From a checkpoint of a small transformer trained on Wikipedia: a variant of SOAP for these matrices.
Each number is 128 + 24 x the weight over its row's rms, rounded and kept within 0 to 255. Layers, rows and columns count from 0. Numbers have three digits each. The size before them is the row's rms in percent of the matrix's.

# up: layer 14 MLP up, 512x128, rms 0.0784, rows 449-511, columns 64-127
# down: layer 14 MLP down (transposed), 512x128, rms 0.0788, rows 449-511, columns 64-127
up449 104:169162132141123144124099126154119133106152147123096110123139086077117078142119136102142099113128102123124198158136106140111111139131135111135143160153109131107168114128198153168128154145111090
down449 103:127093137132107131138103133139128140150150137149093110122124187122160137081143155090092118126108142112115148146191120144158136123116123128117077152097160113146105122165116134106087118128069156
up450 097:138123134080140134126141144149096152156145141116132079129118168116108123097146137119169133169151150123151127093117137126153055099117144133108115156137117118123125165143143124111142091157138163
down450 093:139065131137107081098127109087142086132154135137172113132160105158151095138132108120123131147152099100089129118128145106114142117122132151177110151140086154104131199150118142142140125153082136
up451 095:149114144140112134142137142108119129167123105141109150137167143130135112123115109157131129120162127138157142122161135148152132140154127133107170107176154118056152104054139136115122159187144140
down451 098:139148125076132124166192138136135147110120136152077122117086123153099179123145136125125086114140122185149099102081098164101118112121104102116130121150098128119106079155115171115125111077122098
up452 105:084115123138115160149133176101105117109122150138121094097111120144143113109131107148185163114107120087145115122119146122100131140089186119133142135111121118121143109109117109141115090132132200
down452 100:137151146114119144118121143109133131086108101079116128149159114158114124101115130125128151082124121162152120127109148136163108106195123104095131083140125086118141070093117147149162080123162112
up453 102:144156118136148124115147135115125117181159145118073179119128167145123115112107157119150183136121078099117136114122110127159144140110080130138126145089138120115107137116121114131161172117129135
down453 111:130151144056110128112124150139134157110159080140150169154125114088143114116124138084149097150143144089122081141174173123133082114150129131166110112146155118111124132150109137110114141143147116
up454 105:145115128062139111119140130111161126132130100099117073155143176089118101109139101107115116152149123073120172153092099137119131134140143112164099106128134145124118147104120103099125096156148123
down454 104:133093118148108149123143111125144131094102120084134108123146088160142079158116168157128161142134141128159140140106102120079136121086159139123137126129188146123148162118160106101166137135156143
up455 094:163136140137119178150134090118153137150134163116128134103135112088120110166138130132129122111117138156118118152173109120082148142104141161178138092125116120148125104162192124119121135147125140
down455 091:118100148141127145127135150109138145149150100139123102155121124164154096094120154099102136100099134095139175146168130144139120129110098111133146186139137156095139127154097145135160134159149151
up456 104:138145158094119107110126138142128135154151140113106136102103158156126123150100125144111152168098136138103131133136098149126106146143108093116136125155071153130107111149122081121100133176127145
down456 099:127128132139116052124098148117129124197141137105123135130160139066134119112123136152167126119124154163162112140147126122123122099115153182105179115131131110179149133158137118141141157118119141
up457 101:124133157107145161123137148115140151106142140130086143150118146121114141132085146121137171170137103080148172090103131179134135135115162121179132151132108086135135133097175147153131124126129110
down457 104:151097123085137162151150137140135117140090162107121137127127131173128095159126108126118113106138131114083101125118101122133125145135099143116148135100113157066093136172132108134163148104162148
up458 108:149096164128158115120153144161161136115116107122145168095115157147151158115111118127121136153102119116121109069134105134147123118121118116121109146118149137141135157095109104098110120102077109
down458 104:094142113105125146096120131122101150115140158138133149130174140131122089170115118096131132093134149152134136153127159125118139088112048148112164103162112086104093119168139147098149125151161168
up459 102:138142148104108105156147134136126153142129155120132110112142161147154159146140104088148131124113099120155117116107100115116126091136150135122127146111136112119122167128136108114133194142145103
down459 104:116137102152123162164115137088122108123133120106124127162129130105114152163114135168148118135164134116090143155135147114117116125177135074128113118121169159082104099152093148107121149135135092
up460 096:183134095131124159161170151101165153147154121145117177116090162140143111182152112120117140095118139173127137161121144152107167141129155133147124105127136115084158139117155117145138080159111143
down460 091:108094124134106116139111146125153132143090173143106081102166143120115130052082123177149137148120092161098130101145129150123126120157124123125134151126113178173125109133135141125090128086135142
up461 098:158134118144086156156093136123158159152111172104123121109080114106115115150152167106113122140165139152080098134151118120093158129147159123163137112158070164095127102122120125109157170149110151
down461 094:107102167094103128135154131152123115141145046159104154124139164145137114093117178144167178102123127145116150111136128118096132155160131154104131121135094121108126126141148131140137116113124193
up462 095:110137153125111164149107141147120129173154138115109114141107146131176118113146139100108137156093118126160109103160124170134127136141139130111147166149084176094131138150134167097089142114114147
down462 089:141111141105118093146156080144164117124071112101144140109160144143138127192122126167123115120136139109131135174098152142111151132126139144145102093102134082156167122093150129163132118163140135
up463 095:133137173130143127111125115128122149169110090081126121142120141118101126093087156160158130178154091078134147184116144132119116125124135169167127143172128143132137112143128124125133115108090084
down463 106:117125106126099164123124161129132157100177106129115177145111097158074132122154121132142096099134123181127104076126131130144133131130124110100111104088112083113121152132122095164114083110132138
up464 096:098151105132088145125101102152135118143089155086134141118138125185132120111147127094133129128121151157112164096138130137114138132125131125147118138160141165142123113091143182137114144065100068
down464 102:116173129113134147137121143128155102134137092138116180065119128105153109101127110133130109111143119105140106144155145133124172126119078064109084117127172149123170155170148112114141115128123134
up465 090:121158124141115114087128068115081117135126143125102144099137163092123149156107139096135128152139141125116103110160146140113134128166114118103134115128149136148110083175145141101169119118120180
down465 093:149135153076137135127147189108146128104111147124093125124164073152078129126158144139132124135120134149161133146115125111125133174102129116137108130104097141090168142134124143131116168150169117
up466 103:169147130158141123154112107119126124097161107109159153135154166149163111152154133147134139131161155085109127075138097138104141125130131156112121100138110188158148146132126129129123168087149118
down466 105:161129138113166087093148117141169138140110127185108151121119117115129146149121168140142129083139065145117110071135124125151099084163112145134124125095124171102134117124115155128093129121142102
up467 099:130136160136109154174137150137080133113093115081097097136111122142120074084183085126096157192133149132112161157129137109148147176118155106130100156171121112124127111181100158160097125117114143
down467 109:124146140147124116138101152125125136152153141138103094111096105130118104067152090110050146111102108121094094102141153106175122083107145139113164135149128130132145122101116143181126142130126105
up468 091:144192096105184127142123147111153147106145181113139097127113148105108122149155107110111073140125123167112114155131159145174135127124142112141132110143135153147099094143141130109112118141089142
down468 090:127146189093123136104083146114136108140104136088132145154158145168138135100114130153109140119131127115136112105148108111090072140120162108119129164144107164161142096129147132119087184128162141
up469 105:176133149117168141131173115118128130074159102134104132075123102107140130152103141155071109121150151147136171137128110157097133154131123120182146084132152109121163122149130152116113137082104142
down469 098:104090161119137098100143110137102112137091102148101154147111141156128103106128139166096140139127110111118102142148168143112116183144163151152136132119137115114187122096168090132134149109114112
up470 112:110145147104134123166166166103115146126121150157133126111112158132147117124104082126100147159112160130121156157150146128144154158115119141127116139115155177137165104132171136160158166134146081
down470 118:134125132133125173127131151133134110126128149173106122180164112115127118130085119091159139089064105105129177097108111080152097105115138150139139127151155103142137147111130093140175104112165147
up471 095:137158101141088102121145118093179172138138115101128162114107137092126120149090137156103133134114124144162107115133068107134112139129113129142107131131156147148159117123139101154123108120079139
down471 082:146060109124126135131116149143078080072135151114129103104149165141165142121142159098158112135122111110107149152068130160137131106112139129123139112146108131149149130129124122143101147143163136
up472 093:128169130127139128160114150140091153105129129203143106115146091126159104175165136173119126142137164116109166110111107101138157203105122125127089110149122117122117146115105108118113134142154119
down472 093:121119111130149168096096156151130117132098143115119131149116127121104101114115091121124122123106129153087102130133155124105126124116116069147123165151171132131157132128132105098105102116148068
up473 099:131142153137112126136142150152099137120145137063125110131154107138125116124136122118107114151150154113151085147124142115149147142066108089148129172101133149108115080086148125178153127139178120
down473 104:153115145130155170089120140150102142144117146085170149109113117166105152132167140105136114082148114116151133100137125125095115143136132093156146135078149141104119193154138095120133177149132112
up474 100:108126084085107136108133165180150153082100129110160114120155102068160114132129105143112135158139178151098113124145121140104138079109118135143126141098172140148107130102159113135107126114126142
down474 100:126104149126142148129130124105132123104131142147095136141147175130109139126112136111102116069118118073114137109146127166125139098140150136152131125178102134110102151174141129149134136126153163
up475 098:135120147149114115118112127133139120123105154142142105114149134085130170135113119123142132122112151124123090079155185156128107104145128131153131111159087145166120089111129101114144148098147131
down475 094:126154114082116144126103102112117159151172095128141146163124149140075096106148138127128113126098120141154162129127099075143134141119150127102109150099155136120165114166120170158120186126108102
up476 091:120162121160138118121143129147098167133109130139139152113163104117141110140184112125137095148139151128148100120137110084131112112139116140134140103160093117146127121111152148106112139145109154
down476 096:118105120183118130127112130151127120139132088113098134142135140089148095149137103119186149145167117142149174145122126107110156147140145169101111147148138149128114114116152128070114144142126133
up477 103:115137136147090137145157158118173135131122130128151153095140090115109123127148126143143105184118132098120104079139142089127106101169090142109134085145104107108076101101143090124146092152093144
down477 093:127114120145149098133107104150104134156132121130125107149151108103129119158110100122127146072137111153152153149128157185139124118089172155148106127109163146125191135140115136139121179109117125
up478 101:159147135109075114149146140085086133112077134150132171081145138199120086109129118100115142135141146132124152111139150145140099140114157152150147104111118178121158139128147134092163134126118104
down478 104:141175135156136147112171143133078136118143080101150144120117103174131098122118159121168111125137109097121118165125122113111126111150111123131123143128144105111151132134149178148133130138128172
up479 102:181149148125119125106123142102171073115151194157117140106146140122097153135118107089138122193168165094124127150114101123073136111129151145118099137121162144102154099163145105143138112132115164
down479 097:123178090119080117128150135104111109151136079156116167150106099132135121115145107156106118131130117093103148077123100129169136140126128098178146140148173126109125139077108117121104108104174140
up480 099:132152166081098137118122137144137123118099140118142115143158072136137134085107136130164141100127103116180118138150154076113146102146140125138136124148115096103134122134140159116179117156184130
down480 099:112136146141176127123099143143130167119134109153100100114124125090096141137148133162111092162125145120080169149118137168088124117120157127123128139153134119171101139088111128110166108108072113
up481 107:102119158119108119143165125094152152104139130128099126078113138075107123121168087120124152133121103142184143176086093090135152167095151151168149111118152159121144086101125110153114165111132145
down481 098:110108117135157099120168140120111158173130155142158112125183175171156141122121110123128132184134133090122122137107154095112076113141078130120117121136131119156110102099144171112123138091130126
up482 089:087113102117118076116152157122151114141123171109124120112094123127121168138120156111177124132107141097175090154155157133107095118095109198125147146102136131111100129093126127139095161141125111
down482 091:129130135166099148124124106142143122132133118155151106135155128181110084122143081138090112149116117125059159143108120102146164138158150105160130145154115119132139121128143164104176144115134148
up483 104:126157133142117141157089122129144155108148111138153154098106125131134116130135102152095102144147167156135146122135111108145162148094144175135129101168122147147169114136086122141131169143101157
down483 097:172080155113127139103139141146148130146106146135151077174166163114110160133116119102124102120105146146148118208143139141100114135152108124124135126123171128135131114120195095130132144124144129
up484 100:170162122140109113128096135119125163119137180138086102115127102187133114144111142166159138146118174128113129163126132150103116134144170119167116126133150119134136138126163105132111115187138102
down484 104:116108145134148110117109132149142110142119155089117121102101169107114148136116142136145089166105103167137124096125153132157095113135153161096146163126091139132112098084177120133177097141097110
up485 102:145163129152124165125131123149098122152122145089134118151125097154137119098127166141122101161139090065122124135118153134101154079121144107103145142151110093112152139125072124091100112135148163
down485 096:063092106154075109158161165106143130101111117118166101116137127119148139169127095137130142110105138151095076119128123099144129127130106108155122143162112166104128116190129141143093146098109116
up486 096:118135085090137156142128138092120156092115123079121143124116134105113126123160115158129164127128128150105166142126148119149138132132138152165149131071122135159170110148151134150162134133170139
down486 095:129115130165118120088149169111207111140113121149145123175120152175172141094133120084144137123129179128086106101126140103134139140126131129075173137105102118169130144149128118122169138123136144
up487 092:094109137103161145120143116126108115101174127126123088130146164142146152159097135132096126144140165126126144099113118092110176096140155161108104121138125152131122139107150102117121146151119168
down487 098:157175144134110122128140120133144135173121126112094131114125129145120139070145124135137094130141134160142143084139151133130108147135139118118102137084136137143080144169096114170161099080107131
up488 092:158156125120102129146144076096095104105092106117139092148193117097110117158088130137148156117137114118161104086132087178140122099140124175141108145116142098079150153156117091138114153153096144
down488 092:139149094123168120067160151125083150115128113156113144130115147076136135129114085135178114125157159108115105130141151140108130127124097141124091072086137132121104128109156113080099111152098190
up489 090:116127154130168185172147121138117179115140143138089131132144154182134111168141124145123085131082169143118134138123159074081135144153164157134121109151133112136112134083138159150127120144128116
down489 080:113093131126107125142156131153117126115140138138181114161137111084173093109130102139101153101145126105149152146072113116130116082134084121137119153108140141110118144149126144094159141123154117
up490 099:155139135127094101119093135094167122135106135109122104154126095121117092140161135143113155120164116132085128068097111149103125111178144112112187126126138115139147168124145091126136141129156078
down490 113:143129119132134137111116132103090144086132128113182111072118096135113204145183146149148107175111118118134140148138138086070120174109129135113113147167107112145144149140107162123138104140124150
up491 096:110172132120134174089154107116140117123140149133130132135144126115143151116139098138178167160099105114147132139154074092103141095134161141105112114122097093094155127118161086102185140204119108
down491 102:185135118128099170132117128113131128140113108117108158104157116120110107153136143150110114164146113141118139152128087111138148144116131127119164125169122118120112148124075164108082136095122142
up492 091:123147131121102119145148193109081127109143084102160123097147123079116126124100123138124121165124171110108129107145127120148107167151077142154107127146094148075165118093144154118122109126099139
down492 086:164107086109121072160123130125154142126127123102099158121106167124132139148146119130166117121141136163140100120103115139122151153122150152145106125144141123102146128127135070152112142141125130
up493 101:107157137077116203112169168158126150182143112154145098102137113147127142134136146136197107150137125137127131107167147119158159127124160174157120157129147108145127135168122152112144138111082145
down493 083:135121169175134096126102102143164162093137186116173170180142148107140097145107114121122160101107128097129105155169144137049113165133136137116128131123109129110142143118118081132102102122154143
up494 113:102164160088113131141095166143138098119164092144130152110142182148128128178139113113123114137192139108147158123116131141161134183098121156118176128131077169131160092095152126134130093143141141
down494 116:141144141143131091144096123148115135102142165157119109130140140180128121119138113122168134119075153157145103148119118117136084033103124143113179154130122139127145147120129108132144137100121156
up495 106:112107161127146104111155124111085148106125137108119086126122114139092107087124114098092135127122137151123116149144110137106095123149133112137110125173084129115160161130117127143108132174106113
down495 111:116153140127160146132096153118105091167122093129110090150098132123164171137142170104159118116127134157093136089110152126165123138090124137097179123109127149133108139125168098159118116135162109
up496 106:153141124139147109110178099137105149129145122117141130141111104128112110087131096120126136128138150138105127105134114183196129105136127146132138152121124117163157112111116145093127133058139107
down496 109:124124165100095096160108160165136094088119167124141134126163109120161123149139130190172118107122148126151107161167149111147126111116142134142129116103133165154123158133119146143120111131134118
up497 115:143133147117152083132119152091126147123083106131149141091126139153131104152084123049126188121140173120149111164158153105095107113095108162117125109121119187120124148144143133138174155150123130
down497 123:149157090145192143106138137132115146114130128124144130128123149084121167099137157141128168136144134113133127121106089157116151113101095158151113126156128099139168086146096082134112149119131181
up498 112:090146161115089167109103134164096139120114157133174093126124185149092136134161151143092091138120139113117130169103172146109141096115103117107112154111097158137129150156124112173110131122098091
down498 099:157136127131145112169143110104174101154146095159128158166127097093137117138105096112182121113184124115109122083122119113104159144138174120134155097167113093157147102131099111098096124115164121
up499 110:160130129120095157110117111092138146148132142130156155132150098118175100138151132125108098158114186136133143128145117097115085094123172090104133130175109124121112133181144134101140165143136137
down499 112:106119098110119146150151170140135127182106138127178123134117143112150088105117084143129127115127125147164163131132142100141101148147150094102113111110159136103068114150102097106131100129089112
up500 114:147089123122120116144142118063075180140149118130098104187096156129116097146108108108105095116163125132139153120111108082117130164132125102079075118128112158113133138118114114139115090125141138
down500 114:151117137100066115100124161131137138127099102153106129101154098120107151126146152134117162087098128121137108151146107145135121107155118151132092164150101121115144141194087157175155148141108135
up501 093:145114152123106151165151108149141140125143122130145151139122163144146147117159137113159117112118117105128085098145104156160123139088099156118085125100124086137149113123117136152112134161102166
down501 097:097139089141102092151121140101125113103096144097120112131106076106135119151148120118077112105131138114098171117135142112114111111146147123132213145128115154163141100177141126111121148089161108
up502 098:152098110137099168130131115124130118099114155130161105144182136073074081137188136134132164129117106095125176119118136133156128142135141121096110122088144134164100131102103135152166108123169127
down502 104:123095152127135124149095126119160078107098126101119131136100113110099099139128142121118154106099157147117117133157111133094133127152159136131156119154139118126139106140112158147120122143151159
up503 088:114130147136158160130140131104177129140131165123118169088130159128150137130137174169100118191158160122162157151163138165148102128086086143116092112173150136125145139093123136140142126163142147
down503 099:088110153143123111124146106123100146112150147146117099105117103140175153095146156168111138116146144139152182166078111142125125135149154146103144163129141164174173114149106139104111141119104168
up504 103:110169140112128117115161123112090135125118095124151112152140100131182174139127139131166172133091148101165110127102139093152136117122168140126105132114125174123095144086109153142158146117121156
down504 107:122092118114140143160161161141134153130139129163150118120186130165105129094135108136119127157133137142101138102106129119157126109126130086123114134103127119124124146120146087131141082157104146
up505 097:119118137098125141105112141144171114136114137113136150056117122119167160156123076065108158067114130136167142173116114112101128175148123131142129162154106116159133119143173096083133183130150174
down505 106:142147129092088104129122148094089144108112095147086132085135141139067137149170086158064117139118152095104113136112099146141094110126159145123122097113140112153105140123149143145116127146165137
up506 104:168153131124118109099142107100132127142134164121129161167107139162141113159128116153093117135141123120125137088155143124161102142151152112092133126131111131115079094102175110114127120166121193
down506 100:109109113154092110128142133121130104145145152118139122136017127138140113111148124126088126114109071156142155100143156125137147147143144133074169135139122128141110126096137130153140129098097146
up507 102:091166139158115104121111136092119114150161110118136116141184123105152132139139112135133152144159099119146131083133118130104159180115145153132120106171109136111158085085144128146140151140115098
down507 096:149123160152126120128122181120126152105133125148158120064128122150128184142149109114126122081112139123108081145170189147139115105119117107129124126144112110114144141142156136126117132129134092
up508 097:176125130110124127135133107178165166112194137171156109143136126096097152191103106099133144170088124114096123104146138118128116110096107141121090115105125141171104158098144123132122141134099086
down508 100:155170145082127110100171132080086139129132133103104143095151132145125115058144148108101126143151120117125093125141140169119126109138122153095118127168129076128153115119102129133170082156150157
up509 101:165102125159122158137116135130164159192131124116142159117155089159143118146194146039126137112131167121121131100100126133097105127139142176151131130103174072094188135151123093099084114145121127
down509 097:105122105156117114127107119172109105103164131129114104103121119128139157125155132149132149116113094149166126129118149157116141163178124186138175122137126154152134151153176125127122135106143088
up510 100:103159128161115125130147140115129121121154112136141143108157094107137094167149088086121125159114135112124109110125103096115140148126131128164135080105115098132176160153116135108103122126153103
down510 096:091122130126139168161115113125116145082103161117080158138102107092134132107143155138117109145159114111165124119127099182126126146140150145129118154125146134141173109094111135138066151133119110
up511 101:117127118130113131157098153109191130125103160135114173120146141137099082164121172110136154145169110100198119090139123102127155117098160137193131121120138121095126133141103109093123127100167125
down511 087:135149112186113168147102133130103092114176072115136087122129172124207132127123108124106128110089122135138145137122117168118128096109132096113113164127097128106127153125109143170107133162138127